{
  "n_layer": 8,
  "d_model": 768,
  "vocab_size": 8192,
  "attn_scale": 0.125,
  "grad_clip": 0.5,
  "decay_shape": "linear",
  "dataset": "wikipedia_en"
}
Each number is 128 + 24 x the weight over the matrix's rms, rounded and kept within 0 to 255. Layers, rows and columns count from 0. Numbers have three digits each.

# down: layer 3 MLP down (transposed), 3072x768, rms 0.0266, rows 2765-2817, columns 512-639
# up: layer 3 MLP up, 3072x768, rms 0.0328, rows 2766-2817, columns 512-639
down2765:066143109118143134133128153070099120142091137111104138118156129141115142121142143120124122128139143154100147114115136119083123093185141146180141127098150137118125124101129101143125113121141132131137112134135134107078120102137148139136124106084097146117144142110159149075148069134128162108110108099126107117105071155090082129177098133112122085135134127140155130127112147180109138152130
up2766:136151158184110086081160180171144199125169149079127092132164091107156114148123111117136138172113150105122151140130128058107111112123134099165109163138124130124131139122148091164151131114152105194125145118199131128116084105159100110127094096082119112101108145143153094124152131121116101076107143152124119152126084133154177106095152111135125153122145129155107128109156087135124095088127
down2766:159091124159140141133153146134117126164133155125112073122193152127107151174118120126121153107081140163125163148145179125153127113138117142160113123122120108109126143141125100123128161142144076101125090142134155122122107147128102150102127139108099147087124134127156089148120103150168128132069098146129124150097112129154145128125188107163178127116135096082116107148120126167083145101104
up2767:162156129158103109164122131133082109123111128108158117129154145135158138119076133116144152154162136100098124105110132149127147129105140112159111152126142133096129169137123135131143109110124128106134119145126126134118129137138115119114106134118146135117171147140148135115115163114127089179142125061122132139127150164145140119150133146121112106149137155139142130115130151159129132165098
down2767:137116161129119144071147121110099138094160110113129112171141087100126151104168128126125152119133124136123165130101139122111116142121123173110165115134154130132111132175145094127144117179138153148130161099131090110118092123167095128107185172118117146141089133111114116153153160134102135062118166126125119131143117116097156086148131179183109130146101108141094149135126105121152101151158
up2768:103138112149137100097117107138124106122118109134113122104127142124145182132132157111086140145120128123143125160139085135151091173160145145102100140143126164144137094154088143123148137160144146167134158154140130096126170127126108139176152124117133116113143121164126137079114169106116162134119155155150123117113137133130172135123136111108089138100122114109143162084125134130187169087113
down2768:092120144139142126133123124172127141135115136090110121157086163145125116140162127142144062152135121107136120121104092131129149099108141101141143189082149153102115137094103127159141132102127172092167149087130149141097130140127127114083144119123104120137182174161132163169138146158083103083151111129124152114120096166115120156106116112105137088151124161175128119149127159098144100154130
up2769:118162141152094118150127093129113152123147124144131110101144143121123133112145160120133110121132139132127123120140138110101122121127151128144120107159109111093178132123105142111119112130127119164121120173146122143142124083129145140122105137127133106124134145094091139151104161127140134115131145107120128130165132123165163143159141131124126165138139150136138114164149143119132100137101
down2769:139125134143110099119126118120097154105145133117144091109128150142129136128136147144113138140124128137126113132137138130100124100120103158132129143182145121123160142132117125123136115123126141135127122148143150123134140121121116138135121121137105116000138165116131141145116154114111138134122155118122113144136143131146135141130155123144120139116111149135142139147134137131110118126136
up2770:138103106119151138098160123141113115129101120122099104134145114127109126133085154123159132167128121130112139117126197177119178124147091094133164135165146114128136123124134143150136131177114138144103100125135167122160145144173181137110124128124154151110134144111093091131101122158102140092090144132098134119141158125126096142128140117149059133136178116134127176127140147138128110113093
down2770:128101129129107113176127119145147133152140129134153141114088133108132139135124132114149105123104145093120128126118160083130115127109114088145131100156117121155077184120134167138136139071125120098150175102124099121120119078114131150122152146161144135087122133163130148158115101119114098138130175119148143136128138145117124123129110107121115182056131138109141141108119106117106198150139
up2771:128112127104142133169146112130109130128177137060128099113117086125136149123111135140111155131143122137109103162157134106101160139126143131117103131127151123146153152138103126111103098121153129127143133122160125108148160080124101142159127122117135099104123118087119121147157156142116141136134108136143123141091160138189163147115146121128098164151126130166104167121144145152143168103147
down2771:128113108116135138123107122106141132081151155122124151107122141097126143158143110133140159130116176163136131146153117120141164137102143139097115101140146088123165098077111170125136173192124103171137136095126134091191112139122127125148177158126109122069143127133116144115124153112138121081111100172093120113139171118142088173149162080136123127148139112121122138128129201089136173104153
up2772:113127135130104104119127113126126137121111130137155103102136128132118138099116137109135100123106135124147106116155131099146110147141149158119105149152142128137124131134108148107162148121156133149112103118147110141120142097085133124151092113164082145135125137115134111165157154119105154085157140134107151119135146140173138137134105111139150163151129129101129125147139144121140122116135
down2772:134124127146107089127127113130123148097134149142133092098135128130130135140123143114143154143134136123137125121140150115101133102120102126127110124199146122139114148132132148120139125126125116153126130134150118128140167124120125117136108120148130114000124136116126136119111156109093124124120162126109108121135133140154109103128169117132120133120118134110116126135111135104141145121145
up2773:113158118134140112128144159117152138129168140169150095091159162120128141174121142105166187145106134128142116123140091114128097147143110130154147142174141096093114130145109135125154126143133159129128131141164117153097137110137113126137065124106135089121057120127113125125110091096100152135126133116097127123129103131148156110145150143120156096114115103150145117141137166158095102106125
down2773:127122140132095135136111107149133126124124121125087133144143116117130125101151154084110097129164133150133133161123098135136141088138126100102125131099114148134160128098124099092095105072124115159131141111106100120172153119098162106111159121148159141148136131145129134096144150129133099127169118141135156112104125147140121097117126124120101145158142139161126155134141070104160134135155
up2774:142144131129116112147126136161129144111139135158107086138126090122128140132122127116119141103136115107158148126164114083131132110140101126112113129145136113100162132146134140139146137134166128135144112151123127148123147129109140139134106131118089106103143123107163129134091100134121117116140145148127123123105114158176140115140160127143122115118132132102138122144162137125142105133105
down2774:144160141166111106120126083132125133113154136138136083115129111141124144124137134130119137147131090136136105115153126130091118118121078155144124122214121127113145134139132139120141127130148130145135112141155129129144140133118128119130105120122116123000144172107105112120129139108105136119124160116118112131113139168168115129133167136154122138117119162102148115125136122135123133133121
up2775:117144107118119122136122153097107123166109171132102119133129137108137156151122141086163128128088139112156165134160092113111151110144095124172128167149165156116116130105132130135164153151145087132084130139175091130115115092136117091160123100121125141098145146101115130105126154127089120131111127114162159114154086129116132123110143140157122156094139113104150116128131121141077140126127
down2775:169143108198117116110147148130157131124118102095145161151125115177110138127122120169086141129134119128109121106096145112155129148132140145165121104090086092113129131136136139099091152077099155107137137131087173144147110147130124137081138124112131131169149168146140124175145137114138125135142129112126108116122150135164115155149096127074124093119119095132151182141175086112144111098121
up2776:165154098158106123141144137101080117115134135165099059094151160159152148152071136148081165210125118117161102140147152135087145089132146096126126153135135131154119100150098110134103148152137112131149151149150156128146161135131153077144133119162159119130108093151139118172158093142147080072164148114159119091145183132106156146156166143123136124134118125142125134110111097144120077100114
down2776:086109117147127141123114112159130090144155127138118127157111161102164101083132110103123123094130140100084136134161145141098097121121102160192132119153153101156156121088116109098152105131142066120125122151114095124145144167153167155143142155144152151056125132114151126126111121102149088159177142135114146144113128121110083145145178110117148143141130128105153132142118156189130127136171
up2777:123185135147112119119157119154136125111132142140140130091137154163110127157120138133087127112129109117153133125158092121135120154145110130139136120168128121120121133150152142121127111081150116125115088133133134136140140081117132149132090136116115125117119140117148100128120126120115145143145160128131070108117110141126127130123134103137134156136072158117131153141147120144133138086104
down2777:140138120141111116126135117127122136108131140120129108095149132151105139140127139125144129132135118136146140134136125120125127090119099127125132122190142142128151141147143129116151129130128142127109113126138143128120148122114146118133120115124112119000125137117123129126114139108107123121115149117118103137133136116140137124129153115125121138121107148114152130123137124141140112127126
up2778:114153112191108092138104127110183138142123132174160082140160109118123091123125125124152165120074110098124140108147105069108098145109169163135152118155142164122125143157131118136148111146190174141100126155150108132148161133117104114136145140155138110133105119149153139133121195098121128122093120119143057148125130149106111113107119128128146137101113154145154165170101155133131111103122
down2778:120139152164124117153135153127105149124116139114100133116135132133121115145136135162120079062129115128131099085110114103170142126120133152120129152191099150118152157138120116113119134131111134148104141106100110114143122131099108156189090130148122089070122090134112136097120171110138098116170125172158158136131128134149170144122134112135105141119112147108109121138152127144111154137145
up2779:110109160105101164145167148127105149145122128163184108109154165122127123121078123130161100150126116162130113167058152101099144161187127113146163127184130095117130132194143093144128125119142141086124097099096161154128132145113113156115138107074095125108129162169110147131119098120156114107137149079109115136076127126143126150134159196108108115131114142121110165148130106125171160084135
down2779:124086143104102110130150130113113114109112135147128078181173146121112167114150150106160095103131126131098096154071121095152171131096125170160091167101134137117154098088187116112125140106097120157162139107129150180132073151125149119140138141083121134100094140089124154126128102122119138136134106115106106173069132095104125121123174143154120131097159115078110142123153110099137135154138
up2780:085127150166156113137148136089162129111134178128141112116117143142102125158108134114151128156098092125153129120148162136179102122109108098119105112141083105141137095172094143120128149120122137145116127103126139143171121109087130089121137079141152127114161134164119132114133139121124144139178106148159148165151087159127135125153124149124148171069104160134120090100151096100141092106109
down2780:157123111133145157140102191123108153146145095137130148144127137134145146136150160144118125093132153143100124116128103115097135176110113142140126137140157131121155111093141137097094089124134100144174184103112093128058103111149126149102154112135126104132131125122155115093114111128099118101138136086083091095121134102104078123103143080129131132134155109118155156118140113101111124123128
up2781:138148109157104139122120102121110158120153128114113137116092140132128127110153166140110147140096130163102126113127124122127113113073123111146135132135129137137165128144112106098132123138111119130156145146137154126161117120134119109104123106125084116100130114125165124147137136062131113181128152172145116113160082161147151150131167171090124147075133145125119128126142081118136076130112
down2781:079133120122122118101154117149187110080134143071113121101141153146128147169132075135113139106152079103117056135112109134087121146165109125106125168138147177148109099134125151174076120079166179159145110089092085133150123111141122090136123109163135117168092105107105130120100117138103140072128122082165124106132153141103117152128129084096157106155132126084125140145139115143114191145082
up2782:096145120127112153156108118122135123117167133143088119117122113146126142098096129143110150109160097148171119126170196142079098092103128109111095105154139135119155111106132113107121122109147146145146155153094161128143115138156127093120151160146073136118114151135141115119157146129139120118144139110149167131168162171152149141143128111148121134149120169175109114133087115087218129086152
down2782:143088129138114063106129126124119125136127100134135113150124102099112165087074126100164135129149166118080117146121112097133118107144101117091137117160144103110116166157164089089124146123111153155134143139116079132128145116115172137120112138129152118142098121156110120148089127102115117168081130122126135125111141118113153144112120105107131153148139140129173146152102095116057158147154
up2783:107143094103117108174129117113134127092134113110130097109138134101085138140131126168154128175119119121131148098118151102092105088150113122100104116133134169180147148123120145136138150103153119185137125160103137105121085107096107130130134091063129127124108094090130082170092116127142149082064139149101150102052117104126172105117149155176107188155077121109126148126148056105158127111109
down2783:173128118109148122137126106128101162082115144132126153123129136155142135152098154118127154085125131092125155128095142120111129125123108155116145148154151148110114096172151155140123155143160127077101113110134146132139134135120128083139127163137079140045148118106129114151106154155128155139098134146104112142150107161105110090137139108114139090130126149153107088099159105110121141124115
up2784:117131148114133114155147130166134150099160139127135103101174139133127134104142128104114117124101126129128150105131142127121104110115115124110139142134139118128130155162105134109128145133153137140138128166132128117149130112127131144103113116140122138092119135071121113143134133101131133098147148094104120126121121163146144118146142157152120139130124159118154140152146127127123127133105
down2784:127145116131098121131129113127111127116128115125129099120152145141122135123124149137136133154136107136130117123147117112105129103121098141134131136180127140128152155119109132120143130124135142131134125140139130135131137131113114115126116126136116129000138142103118126131124146112101137108109164103116114126128129159145134132144142130130121143130116161113152124158144129130131116118121
up2785:096148125127109112154146104144112166153194138107134153125111104117147124125148128097095130095115142143090068136145129075072164129124098085160134169152174162149138128123108127131161135121138111134167067140151101090135124081094132087132128136151080122091102125116117139150120088137119163114126195133145154137102088109150152066133174156126132150113122152131161141143151138108099115131127
down2785:112162110160103120141140114086125124102184073087126124088122171126111138095141134161134120157112161137146113102148127141089094088172131094169118110149183132132116131116138189132121123124130122146139116149173127136121106123089135120168143136120147136104127140131112141158129121145072130081110090131125144164158136154137190115150082127144142144176099131137130075118145115122164133143133
up2786:127163110105137126136129151131126170133142167152078099074162135141118141101122198135111105123156109132138128112147144111105093128142133149119119110132111111120151175126080165091164108088098104097125096150111112166133120111133151106108115092131123127133130177115133140112113115086071151122164096112122086108140118180130131130134151132180097110115115118133145096156147085170146110127129
down2786:139124091108111117094147145155090129141070108159120113100145138194130124111119145121098134102166086149150120123153157151141147108133119127111090158109150098130153150098111139128157120123108116125159077136147128125115127106120092147144124130152144161225127141136123148118138135130086114105128098113128145134131147146147125127154118141129173137137106072147147142159157126113160115113125
up2787:196118119131089101106102109079118115133153164094138111118147092124119143111117075101150121149188148121145045134146129126131099129076126126147108133123115092109122141162127136127120133157107117140130080136150135115125108152115108112144152112148139137115141148111163072111158188094117137119101119142098105127093112152121102114102102089150131131132147113126134148141133137141106107171094
down2787:102105128146117123091117209117147163115123123111124155144150086154063124146132120183110129111093125169123138155128116161114140120132105109188152177065140085155115153178098083103071103179138170132114138114123155098154152145161103156167142126145108102192086152123131139148118130119147148108102105143126148114118134163166125112198138149106163153133134149176094126098119111168149100100143
up2788:133133176163113124135128153117145133090090145102129125120187117144118177123129068132089108138091103124163137133169125108132114128130153140150137141117080107148149114133130132105130144122133138137099118112140103124130119110084125131154155137163095170127119105155107150112067149151108113153155134183157096140108110181154146120095123148138132176151115107166127137153162075117144091095101
down2788:121109118107130128161103134146153095096102118140117127139105124150075122177169128052138108123113163163102131120119160140134142172138123095107095142135095142176119120105118125144173085128115156082107155122127157153139150144117120153199083117099149124076115132111124121136143118110153121121148122106119070134148157133146124137149131156117139153144149097119107140187114169137112148164140
up2789:169143118135106123104122105076119099131122092147109156096142159116140179179141147099116161095082114141138157128102138136118134148160114146137149142183116123090173096150121146100117156121109134106160155145144130176137157094150105127128117160114128129114098140094139114134169152113132170104076135152122135109145139175119144109086115151147105137097126146139131137157142138150121125085127
down2789:118147105155147146141137117143170155102145106074118126145099098138154150071136142168106099144189126125105117139156058141111118127099130162153103130079140160154114156105103150124111114115109115118124123062128087112141123111150102133089143133173138084159141123156206143092124117120084118128182102126125116133107102123116131153129108126098124110122146140102129161146119100109151134154138
up2790:151150114171092129083134104122097137125156142120129110107148122123111141138129144138131143165132119159117112123120119124104120104109083150108140152136117111113143154126107111143136139138127128136117105108136124100108153148109164105108126142119124127087103142145122115163115138101116147129133144142111113141136145128141120116127132133109116137130131142101148156116143097123142118127129
down2790:146139106138085120123130109115120151108127130131144102099140134149112150146129155141127136140138125130122117130119124126104121100122116127134130125190132126115149151127109130142132133133112123130116097136155117124122151129124123130138118123125135127012126160121127128130124127118093141143116159126127098140138138135135137122129143127138138153119124144128146122139137119124127109152128
up2791:193118146154142100141134144127112149136133166150087145113206088118130129152115164120138115147138132147111122113156145145089155128125078116169105143141100124111159111131090107100136107142155095143122107114139099128136129112082097123097113080064166105115151156133108093143167135116151136121118130152170107119140127134171128142132160138103162139133147129167137123113165083111144113129138
down2791:106122136135122174134123133117185129134137093105140122113102130130126103124137124122118152174136133153126169111135125131118136117140152152165162128155145156112102115122109186114129124165135125097115121139077122088137118184125101091113110101171087112126133114126150198121126132150111108105131165124116150119099172118109122150144098094149097130131127129106086153143102126101138121101090
up2792:122113132100156063143185091185137134123120110128147144093106113156088113103090135128135150096163112145186126145163120116114104160149087102086122150136113122162096174160098141146162100137137113133105115134142127142128124150137117083135135097120124097112104128132124055139114130125139150101131171088099111132105126150144144111162123151163115096126090097104151168118153148102092135082134
down2792:115173138137090118111199194119143112142118104165138154097147145099135135139160147153146192154110158163090139104122119188099134130117109111154112127173133110128144133176117138140137136124104096084111143127060122097137090133076153148120159156110120161134098131117142144121127095097151165124158128115091122134144132061136116130199104145074150100124145131124065125106148082123114083129147
up2793:161163148132131129117149089154139111128166167143111140123138102122152117135138083103134087135149108134137104122104105085057094104114084124114135173130125119095114117084144138092166082124094138170113088137116139158149117115125106118130120089071094109128110140089146111097122154101118115133078120089149150138108102110169105126121153127172104133096114122117109123144135191110164137127107
down2793:145095103109091118081125090093122098175142126030132137154162151102133099054116130122120108145134110097152137117136148120139101131156145159117119123136113168100141131162102142123131149108161108115137079148147107124122141109153139147126144130171153133147107136116104119128140151123109153067179108102105131094132141096127154172114099136126134126120151126137106105088114117141137146173161
up2794:095179113118107110171084139099160106124111171120104097136104111139106146171105126123129160152100125126128138118135141116146132145123124113122149129158111101138126140179116094136150149122141139131066124134135144136135150095145173138156089103122107105123134104141166115149109129124110110131176153124073095084094123149129145095161123171103153171094138127112141115198135141170122107108133
down2794:171161120134133118123142109132104160158127080154108149123131201173118126091121093178119173102157153137140139119066125116104082117103124121151131154120148135137130107141148161139090108154130141117123146112120134098131133151121103153146118138147124184120094163114107134128156154103128126140110162167159115106140125101140071133086112127164144106144135140158141147117113117114114162133098
up2795:138167157113125076140149151122146163114149123140080098139072130087119134191134134135104164102138109127124118123177121157124171098148105166132117102135186139165161091142124143121131161111137111160164071142123108148100136098127137153119140145071160118120066110149144142157119095091146130144167155133107123086133145114148132126097149120132113167098110090139127163093120126129136145091090
down2795:148115101115143139153125150164154131115090137123148112104160094174157149143153118107087109079144178154076157104157144112180080138115116148116124143143126146121137141186148163113173112148152108132072079106093128131145132147151101113144119133150099129116114145128151123098133108080107179096084130104151149189124109147148103156107114166099144152145133133129143153133131154164129159112112
up2796:165136126082146144102162151131133149085128082115126154115100132134108122133151150134129109114179112131108086119140163133083096142132129132108148151139139095116126139131155106112115089083141125100134094131120157131161104085149117134112162136128143160128143153081130107109183127115118093105120122150195129146114138135147068134149133165139104107150115145148141167126138100189098130113124
down2796:082067112176125119122127114126112160085082165169151098143130141149135136106109127159156113136101108149131108136115127124127139106126122162111154135128085144109137097117104111145175193127117136133095153103093061170123151122118148098131132104153162173135095086088132170105111139125084138127122080136141126154115138103144118181135147156141097123121156159121105142137100111128135107124179
up2797:143119136162109130107151112102091154103099114144137117112126103113087142113116119108106154139106111120103119096157139116122097095160128156120153133135091116125131090133100173113153114109155172093105151083122146148157169126110166151118163127144092113149096105124175133133159104133148128135103158129168136140103129183148137137132126136151114131116092132114158110131149124133147151112129
down2797:117175161119122134137163127095155114140130107107094144101153160100138125136118135138160134106122133168131134134181112100151142109124140124143108123141100119147139116182178133176130142168141124155156153117138112096135145120127086140171146135130141153081133167119114181102125177106130126097135149117105135092114166124116163125142132135120138121106154089108110137152092123139092162129131
up2798:156165142117091111153186105099172107128126118160081125155176160151100154173145122088138149144171127139159143110103102158102110120131149144102106112136126132128141090140111111127095137121141107125140116138103137134111169117144067176146115107132132130118124116101136125125133139076132169095062147185109094137156168129095121134180112124138123143106136099159087106124117180110144100149112
down2798:126170126074173146163091103171095134122118137131153148118142064117107131135097163128088096125116124119098119151154170129090140055136083095144134135174151141128070139159148160146095142116112107083101160129138131124077084159132170116066157126126120114060153149109141132116136122092108122139151118100166145164087135091084148114108160115125131106083068119078129091114175168169102113127151
up2799:142138104127135099138091140119100175122194095150101153126129127113117091131053151146156110148087079112105157104171095153139141126092118168109100149147152128080091125140158129166142167148147113167118101117130097082145143122129122110126097132117151143129152128158177127138146132121120088164169170140105096136105112128131149116105113116136146140097105114092098152105139119124128142143157
down2799:099123103119122110111157143129135122128142133126105107099136103129134094135152103126149136142105158135094138096173072157110168114111123131134116147154172119124141089129098152161145121157136126110133149088163150136092141181193130164140088075101098098095093142121173134124079106138108141135119098147113129103123146111112157150134144130155127152078089118112159125153128128115093145119092
up2800:109127136160106099116162118099099163105146141142167106137188091094097152162104147156131132131172121122143080130110117130143116112141134150168119107147129143158097123153128125149159132121142123114101154118161122147156134142141076110133117106101084128092142141149157118144143105124130133105135080134144130104127141148148175143098124120156096107170094145159119163122155083146155111123087
down2800:109159104117157160114129108143066141123073125082129120108165152125140142118152093159127182140159124138141134167125117136120116157119104069083124121131132059126129158148118112103107083119112088159147134127129119118183138099105138150132111115110147115155094123159103162144126070145156146138135170166109152159162163143134127110149121143134127140069144146112148139138191102144140118093124
up2801:127136163116172092122120127117143137146111173126118151132149165188157129104158123135146150208147144099106137149098128142105121142096119119121103154148137084131127093121082112112101111129138128077145121113135101180091121138118107151143088118112128117146114173193116139101131103104117148118137113105145132201122165152124086171159123119105150123126141124097139117143147135091179096100108
down2801:118140132144130142119144157087119133184157141096132108104164176132129106156153141123114152129110115140109109078147088165088131119156128136125129083136112116149127164104137167141113141133140121107142149071112122110124101119140127105134108091113107136108079130112134096137139141149141135139143111130169115140154111152125166114193113095136137150143120163124127153120103137178122105168129
up2802:123140182173132124072193099139097174123131155154110111132141127133142140137153123119096119102110145093120136139178107115125118146189114139104139125142098100122101106107142093074161133144135109103113128159159104115104108079141115115087117133093093141133094129109109112142106165129137137115159168115121124165128111132199120111165144133137153143118101107093115095150123151123095123116131
down2802:112139116094103140129129129113108102106102121141094127091111154148101107178121124138131066117129100136135130141156151112146117102092121105139133097147101122130138104134130097112133141157118139141126102115107137139130097153136145121145137176117160148144124159111159116131137161143142132129134133145101103161127134157117154144147058137143127126120072137114132108092123156151195166153162
up2803:095166133118070121129169113097132136121141062162172109071104160134112147160138165121124136158182124117133170149077160121088132108160136139146150080154145111153069132138154185123097104109146094094107119068151139112099129088078170143112090120106117140090184157164071152118084068127086114146140109122151144145131145138113113091127160113155143133158090136154168132121212144099114101121152
down2803:119120115135156104158114153129139125133122178115095109075088148170121095131147103122095172162132146159138107151104150149135198145113152114180100071149114171147066179062126163101108135156115149133125093085124127058104142101123122113160183103123161104126121145160119153189167113137118100160136168154084118112106136168135129100100124110102124137147118165128093139137149129101146125133126
up2804:131139093167151075143101142132125120138171077098133146107143114181100158097135106117113122137147131125142146158119122152088187120112118140166144125160145158154128169118132136117184124112112133106139134157187144119067108094079137115110144092104142158114144122136128132165137125101107128148103128142098134083085156159094166141128151102143128097100132134138140149130145089115117131129117
down2804:140176126098104151116129149145128100134142122157117147087137130131165161125139164154152116126089144121130114060145136169141149150135138145105063139194122082118153157119146140122106111124128135104148116132081141077152124100112122121157144166103148139091188175098153122122127134129135154145134119099104153134118107177132083173122127134139134125134152140103126088139120111068097113108143
up2805:092128080143146108130157116132152109136093097159164125134140116140105154161119112136114101147134101126108123139091118087102160132136131165152075143137099129106128176157147131136126145164128124138108169098164143163189153126110141120140117161179121115130096128129111146127173172126099125106150175112092119074134129166185122091142100129102115143141123162115160109155140115174137083066143
down2805:162104162155109131106125126116149150117096113138070144127076097124130151138140112088125180138066105171115098138151107106067078118156111149112139148196109150144155166134181126094157124113107153130132146105125145201152120151180076113107087134135121088101100079128134084088148128110170115109188135094129091131128121120115159129130087148121153155105157181107105116109149127157115109129102
up2806:161151137126139116161149122171129105087142075140106151146109131162122116130164137090093196185163092078131145120101113142130138122175115100141146155122108111131108096132140158164120138088135133132097151130114158127132186120123128122109157125145112103101148142080123157102136137130127139118151158069147143137137142186101152135108106129138149141142122146103173115184201141117132099135135
down2806:161166117099113161167150136126112137142119097145124108159142114135132114145154121089150110110089093099106128126124102090165121116134113077166127121202131207104148154096155101111113127124131105125128125140177132099131087118127118155098154100130110103083117102166095130129122121159150097153120144134140116113145187136155137151104128125150057108113086157071128092090118158148108149088151
up2807:121120144111098061107132108167130119120150105151087114116124141153146139138142133095081171153123156179139109111145106135131144107141122158112119163139159106114128106158112178089112151096135115146060137120129158177124145110114138132110128127138142112119137151075137120071127132111127095126199123112108162116124177140148125123180099116157133170145119142125129159123134144137145177135122
down2807:086121141120143081155153119127131097064149107120144139106118087134112109080053070126097194172082159172133096127134085130122141106149159161075137125121108156119110109142071147122109141125174120158090110155125128119091129137208109137101112119105129136107120129170170127123162097128118089180170075141121118082165092099128135148115136142119147137147116117106105157133153125107127201101125
up2808:153116128138093128085105137096089164115153096133120110101191105109143108114126202105120106117130156131135196116080145098121129130116135107146146118123153114139160152103113155123118113109113110106173143105132147120104129141108165118098152117096117135102138158155134108143144108135122100143152151151116132125148176160115120123117140073138113125155114136150179154114146135081133114091119
down2808:149141106133096143136145141146157128130093085159107122157127166128134134086143104091122139131106099126119142117149151172119143134144154115100132094161117096169108135115158145121148128096137093118126157180115141142098178127137113128115145092141111136087093135117160156119100141126098113182142114143150135118132131083150141098156112125115171120084104141108134138123135145080105117164096
up2809:139162121132125132130095106140182133134094130144159114092135126123138123176126129094097160160113106114155126139159092082110142150135077187136122124174161134177171153125158152118132134157143127175156131157140083184144154133139118126140086123130126143100101136147163094148143087120098158132195110148140107138143083122091133081103114169189151099157130135169130129108165099141093113123109
down2809:153075116082129107129098160081097093149174127102093157161114139141093117105099089089124124115114145121119151116125145137168112131113117126154080082189085088145139115097160092122120169132113117120184144088134132092110156108148126131088196088090121121128100108157123153175102117129186102111134117113141139122121101149110136109122111130128122135121122140117161102149075109128095081112136
up2810:159179120130119128123137085153136112094120119124109053150142107127120146146106128173167111137120122176145083103165152092076104102135105109155117127131123091160132128137081118043153137139149124155140123162145119120121094134146144134143128122141073120124124136099143107147128123107189133161124161142132118141107096114131152100152128162119165179169080157182104127122120126166131096132146
down2810:156146125138178145136147086115130134115155084124099134123124112146108113105123115118089162102148141129107103137089180155147121116170135112105130144118085140132126149153140103129181115118155129161129122164163168117126163143088157142136100139135107115135164140158089089177117133105102168145112133116121133144180161145121135165115111113161172118114159166133147154138173131128077183153148
up2811:143155128112141147073152086139128126140137128104115078146105078135134147146161152114101108161140116142139133137138087125077140129099085114102135140144138161140139136109096185125117106122127123137137100131124123118089128125127151124122131136152062108144146139123114142106168100091136119111125182135121121150100155110123182158118134120131124136126134167132113136139090127154142112111099
down2811:136121097148113105100113157116105137097129167138143093091114130115132106106123108126120160139128143096128101115160133064144130114104163160122119125161143132172121114129134110117126157158133148122155131151102101141135129099104123145147135122106130142106129121140155094136097133110116124165134111144110106116117141105156123132104100117141111096049169169144154171180160116154146140128118
up2812:148125141166147111128120094113104090156120113138103123099105118164107162106091151115152108108110092129130124128110122091114131140145124124113165117140171122110126112099103121119148118145133155172153109130154110085138160172104119141145124152091128129122070147133172103073135134097088166138095162199141138133107119124134174112132128094129137112147139123088105102100156124106139121163127
down2812:139114093138144154107154117166104118105110108158119088120126144114128130127100165097119144141166161115177144162145132164149162105129132131103122153145142097097139116150150155130105130117125110071126161127133108103112097145114120105126124142116139129105097120117120130162097064124121142132097138124146101140131157112130138129102146119134177133111123113082117166128172120075145114187113
up2813:129110077143131149125127128114149095158120122113106106124129135142109149082123129124160090107147124111101124130133137091066107123079119127109105107153137135157122129145094110166152132134167170115103160097163097122123158116089141113171139143138131163110100186153128103066112087126137133173170120123129142156105128132098145111120191137146110131128140159102107122149144117134163142126125
down2813:127140104123138160082108140137147147112118089107149138118140157123091128104127119096109142171121103135107156149088138169118138122120066129120128149174168118153134115105124109113127109108188129146124114129128159112167154123129139146135101128083131132073109120154123122130136077120091141105103141090152110157112170120099163155133147113132144108113100144142109146101132086119156122153153
up2814:115146144119130143112131068173103163088136092109091111119166103164158161108102111129128100172155131148115160107116108059082132120166111170111161130165093161084108126139104146127132130130114116103112110133105151133148165117151131108087128129146115093117148178152122126124163148148113135104079158102120123109154157165164150140113167145138129175131107114141115125190145118130163125088137
down2814:163195158127123138131199145097139101113155139171106110114126114119130175147179116140122152136154130142163076125167105087088146113063168140135128111150138110119162173134169180128146111168158112093155128134079115131123109151143107126113108163147115141084138084100121178152086152075115164137079136105109152163154102134119165119116111129123066098109143122110128145148133119111107157117125
up2815:135091104125077113162108117121084181114110117103149104107131108162146189125083145125103124108153087122196121156110105153096130122132121181157102114137120145159170120095136168102134090111189143162086124133141146149142111139097162116107111107151115073125142103151116104154154121135073107102128133144144134075159133179175116119124155135172101126160131128156113130138126133126159143128148
down2815:108100107135111123079091137163105139114136166075153093146111106134191135112109157114136103155153152116126119151104112092094086107127141121161161099097123126127149090072132124147109111154102117139112146130104154138118112105147168123086107114130139121083129170152152123096077085137123080089123115152128137103093160162085112146157138118133133115126172197127091092109125122143143111123136
up2816:136130100153099101148168167121134131123154106171154111071157146135095115158136114165082133132153105168094096110141108111059122109133107081117133212148121145137146166113112137137101101146176067108070119148116091136133147067111118113133108125134132158118158146100133095097141132112142126079128129165137111127121101085156136115123156055149154149114135150105202087165147157097138148110155
down2816:118116075103124141161102116161072134158100107093146180127113148138157153130142136151121090159139139125120121124092141179117175148072131116134138136140167113104109124131093135173140132138102152096125118121156106108092122153153143170138107083130131177081185151104096140154137115146134091169088107150105128140101134120170139127113100118108133108132128133113149085112147107130122130121127
up2817:126155082098097114118180152147101091150158154149107155088169169141099123112175170136107111112128120141110149105102132121132119095112132141096134139162165119117126071105115139119131129132150105162119121141139109133115164119119137119137103115120123152130111133140123132118105141104100113123095125141151164149095134155140106144183120092141103120115139149119129114150144111101144147116097
down2817:149132121138137131109140147126134154111118143134099147144116090130140127172122120135167183133127149171149128126175142149152159100153123114173122135165145136116086147125093125154105124147128134105087115194107169190133079139136152131146126159133113122084132111148090171105100119131128132129142115153096112117088124109158117097127150122157111126131116198133150129129124135129082149160134